Part of a small language model's weights: 12 layers, MLP 704 GeGLU.
Each number is 128 + 24 x the weight over its row's rms, rounded and kept within 0 to 255. Layers, rows and columns count from 0. The size above them is the row's rms in percent of the matrix's.

# layer 8 MLP down, 256x704, rms 0.0809, rows 169-246, columns 440-527
size [ 98 100 100 101  96 101  99  99 100  99  99  98  99  99  97  98  97  99 100 100  97  99 102  95  99  99 101  97  95 100  99  99 100  97 102  98  99 100  99  99 101  99  98  94  99  99 101 101  99 104  99  99 100  98  98  96  99  97 102  99 105 100 100  99  98  99  99  95  97  99  98  97  99  99  99 100 101  95]
[[128 135 182 153 132 106 153 139 129 139  91 140 122 121 144 147 164 129  91 147 104 113 106 176 184 155 146  99  86 137 126 126 140 104 142 138 109 138 102 114 139 139 127 178 131 149 158  78 155 134 163 118 140 126 105 156  77 150 129 110 116  89 139 127 190  95 113 133 148 127 147 126 125  66 155 101 115 129 147 149 157 119  73 122 157 120 115 130]
 [118 124  91  97 136  59 142 126 159 138 117 110 126 130  73 128 132 133 155 181 168 113 123 124 165  95 153 153 127  75 169 145 122 137 141  98 124 115 150 131 149 143 127 132 124 163 138 154 133  89 142 139 144  95  78 134 157 125 149 155  97 162 135  99  90 124 110 150 148 106  78 150 160 168 139  94 156 108 138 120  93 131 129 141 164 140 158 131]
 [115 106 157 142 117 136 114  86 148  92 131 140  83 188 135  97  93 104 116 169 152 155 137 139 141 113 133  71 134 125  81 133 143 132 110 144 133  79 171  82 105 139 136 153  88 140 173 119 143 161 150 126  90 167 149  87 149 120 154 149 129 143 114 137 143 134 130 151 116 152 132 133 106 130  62 147 149 126 121 118 187 151 115 122 158  94 107 158]
 [133 157 131 106 136  82  91 123 130 113 112 163 140 131 101 136 124 135 149 147 161 113 110 175 131  89 137 157  99 141 145 136 167  94 169 165 162 152 109 144 168 150 177 142 155 145 137 115  97 153 122 109 129 108 109  97 145 149  83 141 128 169 130 166 144 149 158 153  95 107 139 164 146 158 152 131 127 112 125 154  80 127 131 103 135 192 117 154]
 [119 152 148 111 163 128 127 137 133 115 181 174 176 105 130 160 116 196 144 141 100 109 127  99 104 123 132 105 110 127  80 148 129 132  90 133 115 121 113 142 155 153 165  91  91 176 111 115 130 123 112 160  99 154  99  97 144 150 128 162 127 120 116 101 158 113 166 128 104 112 138  83 107 162 108 172  95 125 105 141 111 119  79 110 129  77 122 130]
 [144 138 150 112 131 123 148 142 163 116 142 109  94 134 125 153 122 154 135  98 133 143 146 119  97 105 112 139 172 147 172 105 120 125 110 121 119 121 119 100 150 127 115 146 124 151 131 118 111 130 126 116 146 112 143 171 146 113 129 112 156 118 130 127 159 121 108 139 152 147 121 102 122 134 140 121 131 144 123 158  89 121 136  97 137 120 104  93]
 [ 98 174 160 141  91  90 149 117  94 150  96 106 118 129 133 118 142 165 140 141 148 145 176 122 150 140 142 118 123  88 154 124  89 143 156  89 127 111 122 118 129 120 143  96 130 164  71 104 143 153 129 116  66 107  75  83 120 143 139 144 128 113 183 167 129  92  99 127 110  92 147  95 123 142 100 123  91 167 123 162 133 131 123 118 141 101 127 111]
 [120 137 143 125 133 116 145 105 125 141 100 141  83 110 162 166 116 113  88  74 173 162  91 172 108 137 151 129 130 135 131 151 178 143 144 111 127 107 163 119 139  87 152 114  75 106 155  99 166 116 147  75 138 130 133  89 113 110  96 172 156 120 186 118 112 135 146 149 109 128 163 120 143 154 103 121 152 109 125 128  74 164 145 149 110 104 159 103]
 [132 142 106 106 147 132 131 121 155 138 114 150 151 117 137  97 125 143 145 147 153 140 131 174 166 120 151 150 155 165 145 173 150 113 147 156 114 113 116 166 123  41 121 138 153 117 107 162 111 118 206  90 114 141 123 125 110 119 110 144 120 128 166  82 138 118 112 179 136 175 112 140 149 150 121 128 111 137 107 143 147 114 130 146  73 177 121 116]
 [105  84 124 107  99  89 136 111 147 155 155 116 109 115 154  98  90  91 124 148 127  84 142 128 124 134 156 114 140 143 119 154 117 114 141 127 176 102 103 121 184 143 167 130 123 140 130  91 133 135 144 136 120 143 130 132 109 167 124 161 101 112 134 149 132 161 102 156 125 142 109  79 140 124 133 125 109 134  82 171 111 149 135 172 100 141 123 115]
 [133 135 119 121  96 137 136 125 128 110 135 137 163 147 130 147 138 118 135 103 161 164 110 128  99 195 119 135  96 129  80 144 146 120 129 142 160 144 118 124 173  93 105 124 133 145 140 151 115 103 134 137 132 133 128 138 137 117 116 117  84 137 155  89 112 112 129 165 125 108 104 130 156 140 118 152 103  95 164 136  87 173 164 156 127  87 169 147]
 [119 138 143 151 167 113 111 153 140 113 134 100 137 129 110 130 123  93 135 110 118 159 106 136 124  72 139 129 102 121 132 106 109 146 167 155 117 116 103 110 146 143 156  90 126 119 133 103  79 110 131 143  91 112 166 166 119 112 171 127  91 131 118 133  89 134 100  92 123 108 104 119 145 100 132 136 142  66 102 147 141 148 109 144 122 119  94 120]
 [141 150 121 115 158 113 129 146 148 159 140 129 128 134 154 165  84 148 140 148 130 187 148 116 145 154 112 103 182  92 158 170 126 116 116 118  84 127 133 164 141 133 161 112 120 142 121  85 173 139 136 111 118 134 144 119 144  90  93 120  93 108 124 123 134 106 130 130 102 165 126 162 137  98  89 124 122 106 117  97 128 154 196 106 126 166 110 118]
 [164 118 141 129 130 135 112  82 113 101 188 171 131 177 171  96 157 168 142 118  61 147 120 123 117 154 128 102  90 153 156 130 103 121  97  90  92 122 127 153 148  93 141 110 172  91 113 125 141 162 167  97  99 128  98 108  80 148 157 122  89 127 134 131 145 114 118 134 111 117  94 122  85  95  69 113 108 167 119 157 123 139 100 133 126 100 140 129]
 [147 113 147 147 126 150  90 129 122 132 120 125  99 120  64 120 111 153 117 134 100 129  68 109 105 126 171  94 107 137 147 149  79 134  94 125 155 152 170 139 157 104 159 143 154 164 140  89 102 110 132 140 130 148 130 120  93 155 119 145 105 106 120 122 105 131  78 166 157 123 165 102 146 124 136 122 154 148  88 131 133 141 118 137 152 152 117  95]
 [ 73 132 142  93 111 109 121 135 131 121 146 109 117 131  98 118 107 128 125 115 151 163  86 138  99 135 163 166 133 118 106 123 159 112  93 141 154 128 138 150 131 131 114 126  99 126 171 142 126 114 114 128 126 155 176 134 143 192 157 149 109 122 143 111 118 122 114 140 103 135 132 101 154 106 109 132 166 142  88 109 129  86 141 154 131 168 143  71]
 [148 168 127 179 102 167 108 114 106 112 144 128 143 103 138 153 104 122 166 113 138 107 160 153 122  99 134 139  93  61 150  97 162 156 115 104 141 136 153 136 111  66 129 122 124 103 132 156 150 163  83 100 105 134 162 133 106 129 141 126  98 177 158 135 133 177 184 102  82  79 105  83 147 129 168 132 147 179 141 128  97 155 194 162  85 115 135  99]
 [137 135 137 153 118 139 137 102 104 108 181 128 155 137 105 116 145 140  98 151 135 124 165 155 103 108 136 125 120 170  99 116 115  92 167 112  94  85  88 107  90 163 143 124 154 149 108 123 148 111 127 116 151 123 143 115 115 141 154 100 103 136  93 100 127 144 127 107 191 146 101 173  93  94 133 107 164  85 122 139 136  90 115 120 163 130 122 115]
 [144 125  85 103 130 188  91 141 124 146  99 154 130 132 105 142 135 133 120 186 157  97  85 144 108 149 135 129 129 120 103 167  96 110 156  53  76 141 176 144  85  78 127 126 186 149  92 112 118 115 141 112 111  99 128 132 135 118 122 114  97 128 128 146 133 130 109 121 116 161 110 162 122 107 144 145  73 134 144 105 168 129 144 114 144 125 129 176]
 [162 126 116 101 112 134  88 146 162 155  89 141 108 134 134 132 183 116 164 142 140 165 138 169 110  94 115 119 138 142 110 112 140 111 115  78 128 109 135 129 145  89 114 108 121 132 138 121 101 148 121 128 158 111  98 118 188 145 134 146 130 132 148 115 153 115 131 136  98 109 120 145 161  85 138 154 139 121 119 123 102 102 124 126 147 136 148 134]
 [122 135  78 156 144 105 131 105 108 147 108 114 144 121  87 152 104 114 105 122 114  99 115 136 104 127 116 159 180 104 157 153 105 132 133  86 130 139 145 145 143 145 146 137 103 121 165 120 182 125 127 127 171 136 171 108 123 161 177 144 136  87 126 142 117 104 115 139  85 122 159 100 155 105 127 152 114 133 122 172 160 140 100 111 152 105 127 156]
 [123 123 128 123 105 126 152 142 141 152 133 170 171  96 112 151 116 122 142 144 131 115 130 151 108 143 143 155 125 141 116 144 119 178 158 118 125 162  81 128 161 136  94 156 102 139 125 136 107  80 156 144 155 166 176 123 113 141 131 163 132 121 122 157 137 137 129 115 101 112 130 111 170  69 138 114 135 154 123 144  97 151 127 155 126  89 113 115]
 [145 117 150  84 156 154 129 146 127 131 115 140 138 139 103  93  96 160 128  74  85 143 147 128 124 129 126 108 173 142 126  79 135 126 115 125 137 156 121 121  79 127 113 132 149 116 174 146 108  67 111 143 122 146  99 140 131 104 166 143 122 149 139  71 110 160 138 103 135 119  92  94 117 121 148 137 185 113 107  78 117 169 121  96 143 127 138 114]
 [112 131  90 122 102  87 143 107 121 141 142 110 120 152 135 115 147 112 135 137 119 136 108 126 118 118 147 115 129 124 115 147  92 133 132 167 153 123 164 128 139 148 147  80 160 164  80 118 162 134 113  89 156 121 108 125 112 118 145 103 105 157 104  94 116 174 144 139 116 127 102 134 154 112 164 132 110 132  85 168 130 118 121  77 120 157 139 137]
 [142 110 131 108 123 119 128  99 102 131 161 104 109 152 138 122 125  97 101  97 113 131 148 147 116 100  76 197  87  78  98 141 142 145  87 117  91 128 118  96 149 111 143 146  86 151 149 118 128 167  87 111 110 115 173 131 162 119 110 138  87 128 143 158 126  79  96 130 153 114 140 152 137  97  92 119 132 114 141 155 110 175 117 118 126 122 124 108]
 [105  99 143 133 149 147 127  77 140 100 143 134 119 120  95  82 133 160 147  79 165 111 158  92 158 138 134 119 150 137 102  79 172 121 102 118 110 118 137 118 117 142 160 140 108 121 114 122 104 161 115 118 138 106 147 154 165 131 123 112 133  92 138 145 140 109 124 123 109 115  91 103 156 130 119 171 144 119 123 125 129 128 172 112 126 148 143 106]
 [ 83 136 153 118 118 102 141 135  99 160  79 110 132 124 118 127 113 118 112 152 150 109 128  90 113  74 117  93 148 157 140 114 139 130 139 102 127 111 105 102  88 108 130 155 136 104 105 131 144 126  92 127 161 147 178  85 133 133 138 121 136 102 141 124 133 135 118 154 141 155 111 148  99 142 156 171 122  85 155 113 157 121 111 125 136 125 120 113]
 [132 136 170  92 133 136 137 142 145 140 140 103  99 155 113 152 151 123 130 120 136 141 119  87 122  88 108  85 140  73 110 102 135 115 107 112 137 104 127 155 119 167 151 141 110  51  81  92 138 122 119 107  89 105 143 120  94  82 103  83 121 115 154 159 161 104 130  79 117 141 143  83  87 122 121 109 175 110 135 100 125 114 116 127 141 135 112 133]
 [111 132 132 107 165 141 155 101 134 101 137 164 101 142 109 123 127 139 127 112 117  98 148 151 108 109 149 131 197 182 129 167  74 113 159  98 149 134 131 126 101 157  91 133 131 119  94 116 151 106 143 136 115  92 131 125 110 140 129 146 134 146 133 106 139 153 172 129 147 138 110 142  88 103  92 148  74 148 155 159 108 114 138 141 107 163 116 113]
 [107 152 121 171 131  90 113 110 132 115 137 134 115 122 153 117 151 159 137 114 149 120 152  99 152  79 120  85 125 159 147 102 137 112 117 136  91 135 125 125 107 190 102 111  96 168 117 137 165 105 101 129 127 128 143 105 105 105 119 122 113 129 110 110 149 118 123 120 151 144 142 160 143 104 101 116 172 156 119  98 148 118 170 104 123 142 165 119]
 [169 118  93 121  98 126  86 141 127 142 118 164 181 153  95 124 107 141 113 108 136 142 119 160 144 169 115 141 133 182 126 118 122 119 167 153 121 137 150 136 103 145 148 116 138 128 103 142 146 153 124 171 109 145 153 167 163 123 160 122 119 166 108 148  83  76 122 119 114  81 132 160 173 136 118 143 101 180 135 116 145 163  97 129 130 121 110 161]
 [106  98 141 160 112 192 128 140  87 143 104 151 132 159 157 141 107 117 100 140  78  93 134 175 118 139 140 146 162  81 134 113 154  87 123 136 140 143 159 100 117 138 136 122 137 110 157 135 154 157 141 134 176 117 114 169 173 117 106 190 108 116 121 145 107 113 166 110 131  87 116 134  94 135 138 108 107  95 134 139 141 144 148 124 115 171 103 116]
 [104 144 134 101 142 119 105 158 146 152 122 147 104 118 146 154 119 119 112 134 123 163 126 108 133 163 139 173 111 107 132 179 118 109 134 156 110 104 175 114 125 139 124 121 104 149 193 124 138  91  88 178 120 154 113 164 125 138 147 138 141 116 138 157 111 105 121 151 144 107 155 132 137 128  82 115 116 159 101 134 116 138 114 127 145 129 142 161]
 [137 114 140 109 152 112 118 107 106 141 116 111 113 159 147 175 117 161 123 145  91  87 167  91 108 118 154 123 137 130 175 130 122 150 133 119 109 109 104 142 131 150 136 130 106 128 148 128 139  63  93 153 133 130 138  96 104 153  97 133 114 112 118 120 112 143 150 143 142 121 130 172 174 144 143 117 142 110 132 133 140 122 148 161 137 134 136 117]
 [132 149 164  92 147 126 108  91 117  94 151 197  94 126 121 162 111 147 144 132 145 156 109 133 137 146  76  80 106 146  87 175 167 153 122 147 144 149 118 167 123 151  97 104 114 143 113 195  98 129 187 114 108 182 125 136  92  95 131 175 123 134 114 159 140 113 114 125 140 145 144 138 122 121 146 164 131  89  97 142 115 145 131 127 133 121 133 140]
 [134 164  90  98  91 104 121 123 127 119 133 130 106 102 115 110 131 105 159 101 166 106  76 123  83 128 124 147 161 142 136 140  82 130 115 119 153 187  66 109 109 162 135 135 112 101 190 134 117  81 177  90  86 135 152 160 118 112 139 130 142 148 124 138 142 126 110  96 131 158 138 100 154 120 174 194 111 140 130 101 105 118 147 117 140 126 102 123]
 [103 105 132 158 155 133 132 133 115 122 115 173 145 146 125 145 137 149 103 173 159 112 142  93 132 114 154 152 118 122 141 118 123 100  81 145 159 130 139 138 121  97 133  99 104  90 114 153 122  99 120 138 116 131 125 157 110 116 131  95 147 126 168 149 153  95 182 138 176 146 114 150 178 135  79  94 101 209 154 132 112  66 142 117 130 120 147 141]
 [125 111 127  85 145 117 134 119 150 116 112  98 157  84 123 143 119 107 176 119  95 153 170 111 135 110  63  98 170 105 122 114 136 153 140 127 152 123 170 130 138 132 134 108 145 133 100 106 135 133 127 152 125 124 118 131 108 111 108 144 118 105 152  92 156 144 132 133  97 153 143 178 145 173 149 125  75 126  77 126 124 108 119 127 121 102 131 159]
 [128 137 146 129  92 135 130 141 146 137 133 109  79 113  78 171 107 104 151 109 189 130 129 121 101 114 142 117 116 118 133 159 120 113 126 131 111 121 136  61 119 109 129 121 111 140 174 147 135 130 100 127 112 132 107 143 139 106 142 132 128 118  81 144 127 129 113 147 118 132 154 131 169 129 149 128 129 143  95  90 138 157 107 131 141  97 131 141]
 [135 124  89 125 108 147 148 138 142 112 161 137 154 136 174 120 141 117 152 133 128 127 139 127 150 138 117 147  99 108 136 135  66 125 149 131  94 144  88 138 127  94 139 101 162 161 148 164 169 142 135 104  65 137 146 168 120  68 133  99 127 132 142 118  79 131 135 101 124 152 121 149  90 127  85 106  84 119 123 170 118 156 118  86 102 135 149 147]
 [107 130 114 135 138 148  98 115 124 148 103 143 137 126 127 141 125 141 125 114 121 117 130  96  97 110  87  98 139 139 153 119 128 138 129 111 106 136 114  85 122 144 174 137 154 106 119 126 116  91 176 100 157 108 147 142 128 143 143 164 150 132 121 144  97 146  96  68 103 115 122 112 146  95 133 118 126 123 151  93 129  84 137 158 160 142 169 139]
 [164 138 153 119 135 149 106 118 163 195 139 133 139 138 132 108 119 170 150 121 120 134 128 147 150 156 124 110 122 170  98 129 173 163 108 105 161 112 144 112 128 147 127 138 111  98 141 131 154 106 130 116  96 162 132 152 155 106 123 118 135 135 140  89 147 142  97 123 101 117 137 112 118 124 135 112 137 138 134 124 129 128 134 152 149 165 143  95]
 [129 160 110 122 146 130 119 118 105 113 182 133  95 146 151 116 117 147 134 130 164 138 159 140 165 143 161  93 125  89 167 132 132 150 111 136  92 109 109 166 113 130  84 107 104 104 102 164 145 173 169 114 117 117 128  98 144 114 156  92 121 142 148 131  92  94 142 147 170 165 115 143 123 142 102 150 176 104 148 121 106 102 148 163 128 154 118 128]
 [131 131  92 127 173 160 127 155 106 128 133 152 161 128 118 145 156 133 159 139 127 129 163 138 125 100 129 143 113 157 125 150 177 146 147 139 165  99 132 110  89 116 135 131 119 140 136 138 150 102 118 117 135  88 136 118  84 122 113 121 152 128 163 136 114  82 131 147 149 114  96 106 127 121 110  80 128 149 109 155 148 155 117 127 134 132 143 146]
 [121 142 155 138 102  79 137 128 134  53 160 120 148 104 132 119 130 163 120 121 152 114 123  94  81  98 122 159 117 120 139  88 116 186  74 117 149 108 103 101 121 126 122 137 100 132 150 165 100 113  99 146 143 124 180 121 153 118 128 114 118 107 174 151 118 105 140 126 168  73 122 150 168 125 146 121 133 130 162  91 170 114 144 133  73 129 142 109]
 [ 98 103 141 120 115  87 108 101 139 111 164 107 109 135 125 158 103 146 122 103 116 140 140 130 126 124 132 144 128 138 112 139 145 141 131 119 103 144 114 170 101 107 127 141 104 139 126 137 140  98 106 124 157 136 127 155 167 132 115 143 128 135 175 145 144  94 147 143 133 197 127  85 105  62 107 168 131 137 131 117 134 177  90 121 133 171 124  83]
 [143 116 157  95 137 166 108 125 143 138  55 113 140  98  78 116 173 180  79 142 143 142 160 119 129 147 109 125 150  96 118 141 119 130 145 123 103 111  71 128 132 137  93 118 134 156 157 121 114 107 141 154 121 126  76 105 146 118 132 137 149 115 131 119 147 134 157 149 138 108 133 182  95 126 142 149 105 155 157 132 100 120 113  89 128 106 105 122]
 [111 111 142 100 120 181 161 140 144 122 107 103 163  87 154 146 104 123  88 142 186 109 142 156 118 164 124 123 200 128 163 113 102  97 164 148 108 114 124 105 150 103 161 124 142 129 146 128 118 128 136 163 155 124 124 112 161 142 148 139 144 124 142 136 126 133  83 122 120 119 113 111 124 175 163 114  90 103 127  83 108 125 108 153 130 138 117 122]
 [164 118 142 133 101 128 140 136 109 178 122 133 120 117 124 168 148 136  94 119 111 103  95 131 180 149 123 114 116 136 141 103 125 127 143 127  97  78 107  64 108  94  95 126 135 116 161 119 166  85 134 124 131 117 178 108 142  87 132 117 156 111 114 143 143 104 137  81 146 140 139  78 113  97 132 159 106 123 137 133 129 100 131 152 115 128  98 126]
 [119 119 163 144 127 160 173 141  96  82 114 152 106 136  92 146  93 133 148 135  86 177 123  87 132 135 161 131 104 107 120 142 151 168 135 108 143 131 134 141  70  96 123 129 145 105 139  98 133 129 177 155 107 118 100 144 119 138 110  89 156 121 125 128  81 155 136 113 111 114 142 123 108  75 101 164 116 139 120 166 119 112 116 147 139  82 140 100]
 [ 91 180 141 126 136 163 132  80  92 148 102 130 131 135 119 104 117 166 131 142 130  87 129 144 139 138 135 160 103 102 153 110 130 125 127 125 128  96  88 116 131 144 140 118 140 144  88 120 188 102 152 101 101 108 125 144 151 114 109 102 130 113 153  88 115 142 152 139 164 125 110 132 133 121 133 122 186 165 143 122 144 153 113 142  86 111 142 174]
 [157 123 103 165 102  85 105 157 137 103 127 120 147 116 152 145 149 131 151 127 157 116 139 124 157 159 131 142 121 137 153 184 126 122 147 145 173 117 146 166 113 110 117 124 143 170 131 118 140  82 159 126 139 102  72 189 131 165 146 121 133 172 145  92 169  86 116 123 165 178 154 118 114  90 156 115 119 130 150 149 120 120 114  97 148 119 154  88]
 [128 117 128 136 130 128 118 135 117 116 105 149 184 114 100 141 151 114  95 161 191 101 168 157 154 114 119 122 163 118  98 131  87 167 167 113 161 122 130 132 138 114  92 118  93 106 157 129 148 119 178 138 145 149 142 138 181 132 138 168 175  99  89 112 118  94 114 101 148 104 130 142 109 159 117 143  88 132 139 183 157 124 145 127  84 129 139 156]
 [126 140 148 115 146 176 119  61 151  96 112 126 141 146 136 127 131 115 116 151 137  98 118 130 139 153 137 107 137 119 175 131  95 115 168 137 144  89  83  63 140 128 132 125 107  95 158 101 113 146 115 148  97  99 135 134 137 106 146 135 114 122 177  96 121 139 146 175 169 125 108 131 144 127 126 137 118 155 143 156 121 106 189 151 136 109 140 154]
 [170 113 147 123 138 155 131  91 148 156 155 111 153 178 107 107 108 126 126 127 127 158  99 124 108 135 103 126 113 129 116 114  92 165  66  85 118 119 165 107 111 130 132 157 137 135 128  92 118 123 116 123 132 162 159  96 117 127 166  91 106  67 150 113 111 135 132 131 112 105 100  90 121 143 137 121 170 143 128 157  77 136  84 111  88 162 154 160]
 [119 146 102 118 143  82 126 156 123 108  83 128  98 157 112 113 129 151 134 139 162 157 142 112 116 118 102 129 134 127 104 116 112 157 131 133 128 139 146 108 133 138  70 104 115 153 116 140 120  95  89 184 152 144 141 109 155 138  90 146 156 105 182 174  98 154 105 111 179 103 141 151 139 107 116  98 136 130 140 135 158  92 136 144 134 122 146 147]
 [140 146 135 111 155 103  69 132 122 152 124 127 134 126 142 129 163 185 153 137 126 152 148  81 100 108 157 164 142 121 120 112 141 112 113 132 125 149 116 136 175 117 139 112  87 109 106 110 128 158 114 144 134 119 130 103 105 112 130 184 178 154  95 135 126 152 130 126 138 121 138 139 125 130 145  91 115 130 116 197  99 120  86  93 157 136  97 140]
 [134 170 132 164 145  95 117 152 138 111 140 135 135 127 147 110 132 159 106 197 127 125 123 154 101 136  79 118 119 140 108 174 158  61  96 132  96 132 152  99  89 172 147  87 132 113 130 154 123 155 100 108 112 158 120  84 117  92 107  97 124 166 139 143 138 126 151 118 150 123 139 140 135  79 144 101 152 167 143 113 139  97 166 148 123  95 141 124]
 [117 125  81 141 153 120 135 158 157 134  94 129 122 146 120 104 129 143 126 107  94 119  89  81 130 143 112  63  91 167 125 133 110 143 118  95 124 141 110 120 107 131 120 132  74 127 118 123 118 104 158 128 109 122 136 116  93 113 114 109 149 145 134 103 115 162 108 128  95 108 131 104 147 103 160 147 189 118 122 134 134 153 143 127 117 157 108 165]
 [141 152 131 155  89 180 127 145 119  87 114 147 135 116 113 145 158  83 151 158 155 104 101 138 157 116 118  89 138  89 108 152 125 109  90 136 121  90 128 132 153 124 104 157 144 150 140 109 137 109  99 138  93 126 134 139  97 114 126 162 115 165 142 122 111 162 115 144 101 161  78  93 136 116 119 139  87 140  96 137 114 140  77 149 124 194 146 115]
 [113 101 120 126 120  95 100 133 147 143 118 111 121  95 138  97 126 120 193 147 128  87 143  91 169 139 163 131 126 112 140 134  92 142 108  96 153 142 185  95 101  89 137 137 128 127 182  86 153 142 142 118 151 141 110 152 153 104 129 125  96 101 142 113 111 151 108  58 133  94 115 124 159 152  98 168 120 128 156 131  78 177 127 128 117 122 117 117]
 [188 112 144 113 137 126 120 113 163 139 174 122 130 101 183 167 122 145 153 122 147 112 136 154 124 128 107 114 153 143 124 140 165 110 145 120 113 115 190 127 123 138 139 116 126 141  95 157 103 120 128 139  85 126 119 102 112 116 118 119 105  96 127 185 114 103 118 150 101 114 166 163 103 103 189 116 139 121 164 142 132 145 107 129 145 132 113 135]
 [140 127 109 125 120 119 138 130 133 136 113 131 123 148 122 157 157 101  82 140  80 148 128 157 161 118 134 108 145 121 117 141 128 126 137 124 133 118 136 124 156 129 143 122 111 121  82 142 137 133 135 114 145 165 161 119 112 116 145  94 134 114 151  85 140 144 116 151 124  99 120 137 113 138 191 134 165 125 159 129 183 113  87 145 130 128 141 128]
 [123 119 116 109 102  88 161  97 108 147 116 119 120 125 160 122  97  95 145 152  94 132 137 114 138 171 139 141 121 181 135 134 108 126 107 149 152 132  69 153 133  97 120 123 119 131 129 113 145 119 116 146 148 149 134 128 128 154 133 160 131 111  90 174 117 141 144 119 113 124  69 113 120 110 140  82 124 124 149  92 123 105 133 135 107  72 134 108]
 [156 113 162  86 162 145 147 136 124 131  96 191 133 107 117 160 118 108 152 139 131  99 103 149 115 153 152  89  90 123 111 144 131 120  94 151 102 146 173 121 176  95 139 138 117 139 151 145 149 152 136 165 121 132  73 110 142 138 121  94 145 129 162 109 187 123 122 120 134 153 118 102  79 151 157 122 195  89 135 154 151 110 107 140 150 101 151 124]
 [151 137 141 113  81 108 149 113  86 177 142  85 125 160 111 161 145 150 101 128 130 140 170 154 152  79 119 172 151 117 152 126 171 142 182 136 158 121  90 130 127 126 129  64 148 139 129 150 104 156 134 122 136 125 121 166 117 103 177 124 150 125 109 181 137 174 138 110 112 153 109 135 116 166 119 115  99 140 118 114  84 116 103 149 133  97 133 137]
 [136  91 100 133 104 101 159 100 109 138 104 116 139 107 108 124 135 115 115 153  97 104 139  95 152 124 100 138 145 100  75 122 137 132 144 134  71 141 214 148 125 115  80 140 153 149 105 143  76 102  71 132 123 152 161 156 136 152 117 114 100 136 128 129 119 121 132 118 125 127 146 125 131 134 100 114  92 123 159 130 132 122 131 150 151 160 117 116]
 [104 157 150 129 119 170 136 128  97 127  93 136  92 153 170 171 146 154 161 167 118 105 111 131 113  87 115  96 139  89 145 147 144 121 108 142  78 161 143 144 131 115 161 113 100 141 140 148  94 117 157 136  79 135  86  97 155 101 138 106 124 113 160 111 161 152 138 126 122 120  75 149 121 161 118 132 110 164 168 126 109 149 131 137 183 120 134 162]
 [111 131  98 101 141 140 116 122 136 127 175 155 161 163 119 115 160 108  85 127 100 126 177 142 172 133 101 148 138  75 114 127 142 168 132 128 146 172 172 100 101 135 157 122 143 130 124 101 137 161  87 105 130 139 101 105 124 120 159 116 125 133 122 169  95 117 140 112 144 181 137 126 121 116 153  98 148  90 156 116 144 150 106 114 176 112 106  94]
 [138 148 103 135 128 134 179 114 128 133 112 123 105 151 141 180 134 125 139 136 160 119 141 120 141 143  57  82 104 111 114 170 144 128 149 116 102 118 164 166 126 136 117 137 159 141 130 123 104 125  68 126 135 150 131 148 128 131 133 138 178 136 127 162 115 136  96 114 142 174  94  99 126 123 115 101 130 120 108  97 125  84 113 131 125 106 127 137]
 [ 87 157 144 124 138 102 101 121 134 109 105 121 148 102 131 126  95 111 114 100 146  92  95 119 155 110 171 143  87 111 104 108 128 116 141 146 146 144 156 141 133 125 148 118 101 143 130 143 140 174 125 120 127 119 104 136 162 105 152 100 103 153 162 152 161 117 170 149 135 138 131 136 121 149 137  85 104 138 119 120 104  96 165 135 100  97 133 149]
 [135 141 131 127  99 136 129 109 147  66 115 134 141 112  93  91  81 117 117 115 160  86 121 102 115 137 124 177 143 101 130 128 118 109 117 115 112 115 100  87 112 147 134 123 150 135  87 145  87  90 101  99 145 122 139 138 116 135 116 177 140 121 106  75  97 163 136 115 143 118 123 119 170 109 145 154 156 152 131 145 166  91 124 146 110 110  85 106]
 [132 151 110 143 178 147 161 123 155 108 179 144 127 157 149 178 134 133 137 128 127  97 157 166 160 137 119  96 196 133 121 137 115 130 107 186 130 143 129  99 169 127  73 125 114 185 145 148 109 123 137 107 102  68 117 133 124 110 138 134 159 151 100 129 110 144 127 126  97 125 104  89 161 158 125 123 161 120 148 111 143 134 153 137 149 145 196 142]
 [115 105 174 136 132 142  88  92  90 149 116 145 128 164 113 155 114 138 131 124 146  55 156  98 143 130  95 132 134 119  54 147 120 115 136 116  82 160 111 130 162 137 180 144 110 103 119 127 112 142  99 121 124 141 112 123 125 153 153 103 149 119 117 117 118 168 166 134  80 168 162 136 139 151 106 107 115 139 123  83 142 104 140 129 127 114 124 143]
 [112 126 134 144 142 113 125  83 158 165 118 144 142 125 124 127 102 145 134 109 122 121 147 153 157 133 119 169 130 158  80 146  89 111 110 119 115 155  98 111 182 157 159 129  96 156 125 173 103 131 112 154 164 112 143 113 128  92 144 100 171 141 120 128 160 112 139 136 138 135 129 100 134 114 127 128 164 129 147  95 190  67 107 152 142 106 143 107]
 [131 181 138 137 143 107 127 133 168 149 131 110 121 161 129 119 101  64  80 114 110 140 173 153 113 130 132 140 100  91 151 132 122  75 163  56 115 145 130  72 116  79 103 129 143 142 117 111 131 145 150 104 173 119 161 142 149 158  96 162 151 100 140 138 155 136 122 132 140 149 157 112  96 130 149 102 140 127 151  99 104  98 117  90 128 104 137 126]
 [132 127  78 124 115 152 140  91 143 110 156 130 127 100 135  96  99 124 154 109 157 186 108 139 124 138 128 102 107 103 116 129 107 149 120 141 143 139 140  97 149 142  96 109 125 100 122 124 137 146 158 124 108 141 126 120 110 139 155 129 144  83 116 103 167 141 169 125 132  95 170  97 145 122 127 112  91  92  79 107  86 139 140 106 102 105 131 156]
 [124 154 108 107 144 130 161 111 156 135 140 121 131 123 146 155  48  93 123 113 130 110  85 121 155 122 121  98 121 129 148 157 107 117  92 128 118 167 128 131 128 128  97 141 132 132  94 150 144  91 119 129 133 122  94 102 120 161 168 117 140 116 113 119 148 182 129 159 159 151 158 132 120 110  95  92 136 118 179  87 160 132 166 156 137 148 161 138]]